{
  "qk_norm": true,
  "bias": "none",
  "init_std_o": 0.00733,
  "init_std_up": 0.0311,
  "optimizer": "muon_variant",
  "lr_head": 0.00654,
  "max_grad_norm": 0.5,
  "schedule": "wsd",
  "train_tokens": 505600000,
  "max_steps": 7715
}
Each number is 128 + 24 x the weight over its row's rms, rounded and kept within 0 to 255. Layers, rows and columns count from 0. Numbers have three digits each. The size before them is the row's rms in percent of the matrix's.

# layer 4 attention key, 224x224, rms 0.161, rows 193-223, columns 64-95
089:130113115128112127151133119154123156132146126125097107114190156149096140135162094111144156173143
112:154110162117141145149112057125129119125094096138082132134139098107114146126195118197121127119133
089:130065131150115102100188159127148131150128117131132117122109134142156136131118161081097124107114
082:183102128131100175108119118148096171121110124141087110116118108129163136075134107139122108131148
083:115135092122134120115121162136120095114115112108073148093153155095146103134170145119140129137168
105:129185137143164101172190088120112145135126115111162125160155139139169132173129067114123096142120
101:100139176169131135168169123152136139133115118100124126139150136133115134116138170143120142101124
098:123121155124114160131136087127102140110116100113060099189145117172115143115139094156139147123190
108:146126108155158116132166123096150127138116173094125108124141147119191131121142139103145147119142
101:114080116112126135124103138153160092116135173148118140166106104116086110141115086121165145099149
107:122098131155139126166119132146086161128149131075133138121170169119137143131146118095150137118183
083:144167135133119127131138131144163100132129092148098141128118113135150093104169159116115137133173
084:147154152129129115153155159127137104162152132144084107153125107172124108068170170118126117146187
081:111120120129127129154141109154113136185161098170162163156081115128146177139097118118089133099115
102:144111134122128143127151099132148110124139155106172119140114149069125134151127093129103141119114
114:135142133162128139153150156100125128121123173156145134144137124093111153132109101102107074136187
085:132098107109105159117096153072127177092101135108120126120132117106140130118106127137117136072146
078:108117122106141143113106109082136118143117137137164124133141171085118154150107108140131133117115
112:113130118121121121120119152196118147137141142097094138115161133131115125139152097106117149122145
107:125126117139146112136133172151140128133155099150161120158151151121128122163140118141117110133099
101:144178085135098120119107190108102109146137149099147120139124124153083063165109133131139126130151
112:094120128126117090113149104133134144111138136117121120139097165128168137085157131105135135164125
098:153133159150095121105147073143149160083128134140150140179180112152137130119166136116134166126129
098:130115185085131148129142130125099140135134093119152148130133110094156092145134117141130151148114
107:137166092132128127140085128105133166132129159125134124132120126118126123137138135152138154156157
113:132111149099170112152143083155123082131150129134089165137136110146104146134180140161125103129083
101:130139061157107088131113107127154128132087137136110157153119143096102162120146131099140140140050
102:149136171161150156150073135122152140133089081108134117146138149127145141094121199121107071157125
109:132120112118152151091114150135121141080123135145143137121098111074116128150090093075115113091122
108:160157127136154114063115128131126156110145129129121102085095125153121086100107132143130158108166
120:123158149124107143153171103173117132116151143161122091144130095105134142125131070102175143082148
# layer 4 attention query, 224x224, rms 0.166, rows 194-223, columns 64-95
108:114096063092124110135142132093150162139072118143158112107126131105086139106121140104123106136123
071:135101128151114155132146152105131095180105087121104145146105119100139117163101113124110139155129
086:089168144132108075084142117095140100156127137153104094126101095137182141150155094170121131090148
111:104124124106136111146141110059147138112143128113098118138150119136142128124091145170144144117116
091:156114089114154166124110145163166129110104103161104113145083130132109121070135155190151160112137
093:159085120133163108081135133094138130110181118098143096115126120149129114120106129116114133139128
115:106175122115108109156102146111124106151158101118078133146075111093077080117112127134148139123114
106:146100183072110107141130156166118140130149156126105100144110112132149147103133089112139078147104
106:145132120130105140091133113143146155133061128149093121123116168167165119117088120135128139107126
110:161103163160082102105145131099088155096146147145098074116136131118139093091143084144118073086151
102:129099108097118116138124130126115149160127124099069057114130124123068126138136117173110109112112
097:137101087116144126143106121118141115139124171147130068112115138143125130102122149172091086127088
077:135113119134115117110135115122162190144148139117154106117135138111096096085085090124126114159102
107:125113112107173096135151145137161083122098128155115122129138146128112153105123127144143169138136
079:124156104097115121170123138125111135128100104107124158129118150145148155129180143134150126126121
072:141122123114126115159145153104163134137126138143094188139145104084148148147154102079126101143085
101:121105116138136125113143160088104201137185137112154126167085133150110159127093126150125147115128
112:101140111141136118077143093148154112158099164144186116143130159126131163133128088168127121140114
106:117126147100146129133099120104118111103125114097114110165070127148125161162095137129129125119077
111:121141148119099135091157165086144101160097140096096138164080145098126124154145158156139111137130
112:131132122154121142111127151099097114091135123152125154132129117119078149128103109158109093160071
104:099133148130114131140131130153105101101129113148115145106101126066126126097169092118137122163080
102:108074116153098093130133092105142158143147141139143118113143125136124118097128161141112059112102
110:127124115134094127146128137124083121109101132168093093135145086098143139112137085151131070103128
111:148155114140087155161125133109098136105147169119142124094112132082111160141106146137126113128119
108:118098066081154100156104112106138111144111157119156106150142110112148114132129121099141085148179
109:141122153146114104107125140155127118060170203154137161181174159149148133077173159134142070136149
103:113133079158101149129099127112139149110129144104112111143140124139199157179156124130108148140106
101:142129135137143115179111126140136126084107124120128110121147120127172150118123118124107109140108
109:123118140130127095159167095126155133113118121122138117099109164117074154138131140120084120124115
# layer 4 attention value, 224x224, rms 0.185, rows 192-223, columns 64-95
092:144120135086139114123104125114155154120134195093092146106138164150123151095119142095083118180162
095:111121118090166110130113095151142158139109127110130118134119136131128124115089118117141140128134
097:126109112097147182100143076125111140123148153106130131102123143138147171132113117114091096097153
097:122128142137170130125126075102157138119115136124125138093127128123121110151143123127117128081168
092:106112113119080144117131112122169121147130150133093138097124186118138134104113127125138124165084
095:185134117105144133143123148125114121141154137146121110170126154109071087115157114136118123143137
093:143138114169133166140129131129114152143150125163104105123147146103129122145114091078119090186113
091:134120111142143124118150108165110138141152115090176158107114152132111095142116150124131134128140
102:110157105176109168139109141133133144136138142145128162142128115155126130095084117107153118116127
100:097121090160159085151151122113073139112107111100134109111119099144133141152158155154157170121159
090:163121140166130129118146148098155139104106097124147148114100160116120142143140152105177098151137
096:144136098138153104137139153148086138120165110125111138122126128113156131101129105124122170131133
091:139100106150161129140123095164059145140087165142112164094130098108102116108152130173116130128154
095:119149140148140123153072135138159125151164154064137175137105113141152142137146104159123159175126
093:145157148119121130146134106128119119117103126076147117119125126145102129129083106089151150123151
098:166096142092110153101100148153120134092128100138080141125152141122169163139097112124163106110127
099:101125135145147119127168114127134091105119124134150154107114114127129116160117141136126116136100
094:117100137153159124122123142143133132102145143119096112152112123096113166133193139125122103118197
092:138098110074115088106119123107171125111135153114115143131179125103163143151115123118165105125155
101:173085085120090130096127116152140088154139105127163149140143165154090101142126103156120133151148
093:080147084108121157198091140150115112118137100092133110126139092145137150112152122107170095125176
086:120099126096175109164166148151157068129107153096137115108142123139123122135125123134114134156143
091:107118131157108105132096127167133128126143106160137132130154108150145110121100151140157136123100
094:136115141142108085161130126119132071111104111082097065116142112122116144143164154141101143083136
099:160154126159158125165133119115130162127112138141148087125155155102118119148134149128116138118152
095:136132150174148182113113142131137167115163136121115176099095126145130118154124177114080127117136
095:108131159121110138104146132120146172136124167123130116155151125113184086101150125137151178101104
089:104137131152148123114116149111141158140153143097126162152166158150081129156075164163147121124113
097:142146139123124163126154145163113084136173171105140161106151138156125143099130137125157134098143
098:117105128144186122119101101092111101128096130153119146125150109099134123131134117084183127122084
103:150094102088163116096131104174110171140131162107093106160126117213150093114163123131145109155160
099:129124147148149128117100131120119119116128157108131112139123151136134137171123143109117074073167
# layer 4 attention output (transposed), 224x224, rms 0.143, rows 192-223, columns 64-95
099:127132128142117181122089169117120145123144120146142123133138153123145110125173080118117132137112
104:166119133123144123139114154130109175093147159135161123131131138133135080120160156122088130121159
113:111100109128119129166078160104094170138130140146170166133157140162119095139131134108143146140116
106:120095105150117118124093125086160094124106113122100149173148108126115148122099139138127154123130
103:124122165134129133119141112122095141115161102145139124118130103135143163157166168095137160102157
104:114107106141104114107104146169099146124127134171090102140137094109149151092104113127138168172113
101:124140110141135142131163180107137151100132135123104123168133088145162140122126123119134162107128
098:108121146097131155147085114096105173088100153133118134169172151097133088139075100107098132108142
103:111139133131134140125125123130171134144131129155153104117165098141145133123083118058171109097156
105:137150148183112125108142122143111165108127126100146114124123112114147125102132133115116141075113
097:190095142117121204173148105142102087138138107128135131148116139101152112107133130161118140156159
097:126110137140109116118121154160132105097158126140104139101088134115089131159119144120106106124158
101:098136132133135146134077165104134131099084137083124116163130147182096147137097122096135097134138
106:170171124164161101159149104123137096099142121128136159135139132128111154134130117081090159114116
105:137143121102150083104141116116142157160110124158127147145113164133122141064116114106145126165110
104:095147133118112123127121144079144082100155152131135149117128161114114095148125093118144110117096
110:146190147164127149158150163120124117159144090172110138111144125136094117149172153134123127137137
095:150175085150111139117130140116161166146160110125123139095160124084100101175095150137081145158128
102:143127123123123134099061099152132119134119119146186168140152153164119148136104118154109134140086
115:133144096100115105149161151153129160122182134100131104150098142104127100126135114138134165144137
103:140123151136124108129103145126139144148122163121132129152128161137093062106092163089129102125169
097:121147146113092152101120152169114134142167078142156136152128143106139128123128098119118132119134
105:115080104127157128124149132137152104109142129126137151108164140107168122117125149123114136160123
099:150114163122104119096148119118115115115100119147128148135146127110117152082144183138105086184107
107:124144123140187149138093141113139153141093131118109101151099120119099129093150099141159124132146
107:107096124165092176136112160150127101145137176113100123143176106135133141102133115148132158135127
105:134118131101167142173119128152118106084088087147121135137130070138104177145144118085127125130076
101:113158138119156152144116142099116119140102164155156132111119102117127178149128122114116130121120
106:101148098135140130198118120092127132107112113170111161103136145154145138145107125120149141107129
107:085122148123112119093137168150118144152153161105107113118135172115137128130127096101109094118147
107:141158125173148128118128123097134093148150170119116128153143120123129185150098116141081123154088
109:142136128141080108109087123073135141108123130128139133129168105106123102129118098113152162152059
# layer 4 MLP gate, 896x224, rms 0.183, rows 0-22, columns 64-95
101:141056140097143140148133159172123113120137134138155171111106120110130095153114119124099179137111
100:137152101144087145140148147151094130145184113162155126133135134091119166130164129183093155120114
104:114095148138110140138116126161156164120158151133110100127107148191167135111105112130134152129127
098:152168138137132124141157151156147116131139160160136108120148117166126160108096097136149127115119
104:163158115157146163137119135127081115100128090130146090126169136117146144132116106135130146151150
100:124125139119149145137146097165132114095129154136138141158147143092109172128131124157112148131093
110:123095116116135121162157124167083145105139148122084136165149145156138131106130122084111161091135
103:134129118118101117150150104135130144095106104130116098139139116175181103131103114121114150109106
101:127084088138168131114127136126181142129145068126114167080128141151114134110151104111172140098181
100:135120149159140175129191161141114125149126114141158113135134136116118116131105123143150102136140
106:109137094121125109163135150124115126099114113098147118142115115152144142147123147138088121105110
104:121118106130127122143103126142081137140140109129127103120105116137180135133154157121119144131132
101:124145149129184153104162127126138129115081121100111087122132058135109162147093139114147132144094
114:096137114153129095126148163112089125079107129113107107149157110128137137094127154104150115138149
102:131171133159148140104096128120081128091118108138122151123150131113079138128160150113141085118094
098:166134139098103117141090146132126108176111111115173164116119128125107145149128086155135173140070
101:139128147123128103167116119116122105136114120165116110111116108115130115100144057107112117132125
091:143164097089186129145148131153144121107116176125127150172094173161143113115132139130120127127156
104:113160099105116110124107120166121096164153161160143161156132149120099129119145120165156088100099
094:142131112066133160127119151128142121100102104086112123129143113079120142086153120090116152160135
095:111134132108137147177132113120127110159140107194163102155127170158114149176166115156102132135129
102:107094091102113094177132125127151123141158122097130133113126147159130090118089090095157164122112
099:137138157148116147139139086131207148129153089172155121119092074126110173125155072112131109152137
# layer 4 MLP up, 896x224, rms 0.195, rows 0-21, columns 64-95
100:172133107116145139130123131093111103138125128111181142056113077152114140141107151116129150111104
103:108129121168158157112154085155103107125151120142132119106087116133100127144105099129175137085114
103:121129163172145114099134131115099092140127147140109140094220077133100102115128127165110128116143
106:118103134124132148119120100141157087137135105135120089131110161075163127130129123082102107188115
111:103144133190165097100124113157136150188130103104069078114166117176141124140125124123090098170143
099:175139159112137113106114105123146111162156118161139103169144110125094106133158169140098156113121
116:134123113139065151156141088127157108146096104150104095065147114081116108163127141136140119160180
110:132123138137117082112143110096124162132118099181131142120091150161128083102133103157105136112091
095:184114132133124131168133107086113103149114077137182069139102146139121131127134136135111135105142
098:106140162151119121105082119178145092101089144164119161139134122088095170117104129135130137099153
105:147164138148136098128123160119128074150126112113098202099124122167093127110149136150142131144105
103:126112104111150150067130127140126113138090105124170175144092120109113148137100135132136151161132
092:095143109099146127112114109157149163146067162172135109159139177122109141121141158150182170124119
120:117132119131131138156121131122147126137169128157117158183106165100156147102134102140113163114128
103:143058096161113154152122133120088077135124111134104097156128091131073173121137152116102124154150
103:134081161077128136144108130096131104110154126122135124160144107181140088135129104109161144138131
100:140084140123128110163132094133127116127124126181114143147124138131159133094146166152101177136179
095:120154097139136151164106117094143156106153101122161124136153131121115107116086175163124107115101
106:140061149106157153109123134127114114145134151115149155130084114187097100136123140147125112144139
099:119154080089113143135127094138129135156118137145156110137081125087103149092153102108142133128107
096:129079139162128137138124116091077132124115135149138137160163188079099086121131152171147126138143
105:130069156147153109069159099133175119148122112144150094103056132135182145126094123143114131109129
# layer 4 MLP down (transposed), 896x224, rms 0.0883, rows 0-21, columns 64-95
100:129120113153149126120170122093117110105132158161133095144123176097143134175145116122134130143163
103:145173146127123115141144132113119127153192137139150103130097180156133138108160135156133142167114
105:092153074154151162100106171118142149143145141139134157127147116123159209137100088154173106095092
107:120138143131153152115142161147108152129147095114128106109111137107071125144128086104126123121098
106:138134087134140136125112105126116141143127153129152128085156136098088145170131134060174142128095
097:110145121151094102137152140170125129116148101122087161133119157099141127121118112113142096092119
108:126099118152128119153117123127112157173121115142134134081133132106113132131083161139096116134087
108:117168128118128111133117120166170150124118126113134161124165099124114114140133123099131155115119
092:143178154121098080116100081125118122138092137149115107104115109140110075118117159165114108116090
100:139066142125114141145106154122140162066110145146120098109163123161129145111091117076107149172135
103:153188160161147124127114146172145116103133111137112120117130137145143155127098124140146140127121
104:114141115110110113158137099123182082130122108121119159123144126134116116146120128174094100137090
105:131142138124175166163142136101094093143131111126129150127145099133165150157088121101134164136142
111:134121148138099143104117125115130116139131107155134128143124110097117106094118130126164152144064
101:148148115172115099109158113128129127104146135111161132131143122101112135164119141093158142140113
107:176129122128158151164166156143130103101120087150167083140107105134093092108123102159167094104137
100:144143144149114126150159132161114154145135137115142146131124082092101097112107121150109139136115
094:119121136130132141116124113173148141104169165122133079158121145080114107114104101112071143126110
104:107111111140146094095123094112120118118099109135140102158133129095127119123125120093088124098075
097:172161149126123121067116104125118105154130118085092180105106169143136139119159131096079110117117
095:101120130104157121121095188153137132116117129127121128152125107107158149129131169130115188137081
103:146105104083109117119129124165123134123166110138137138132144148152091108124157144117110113103127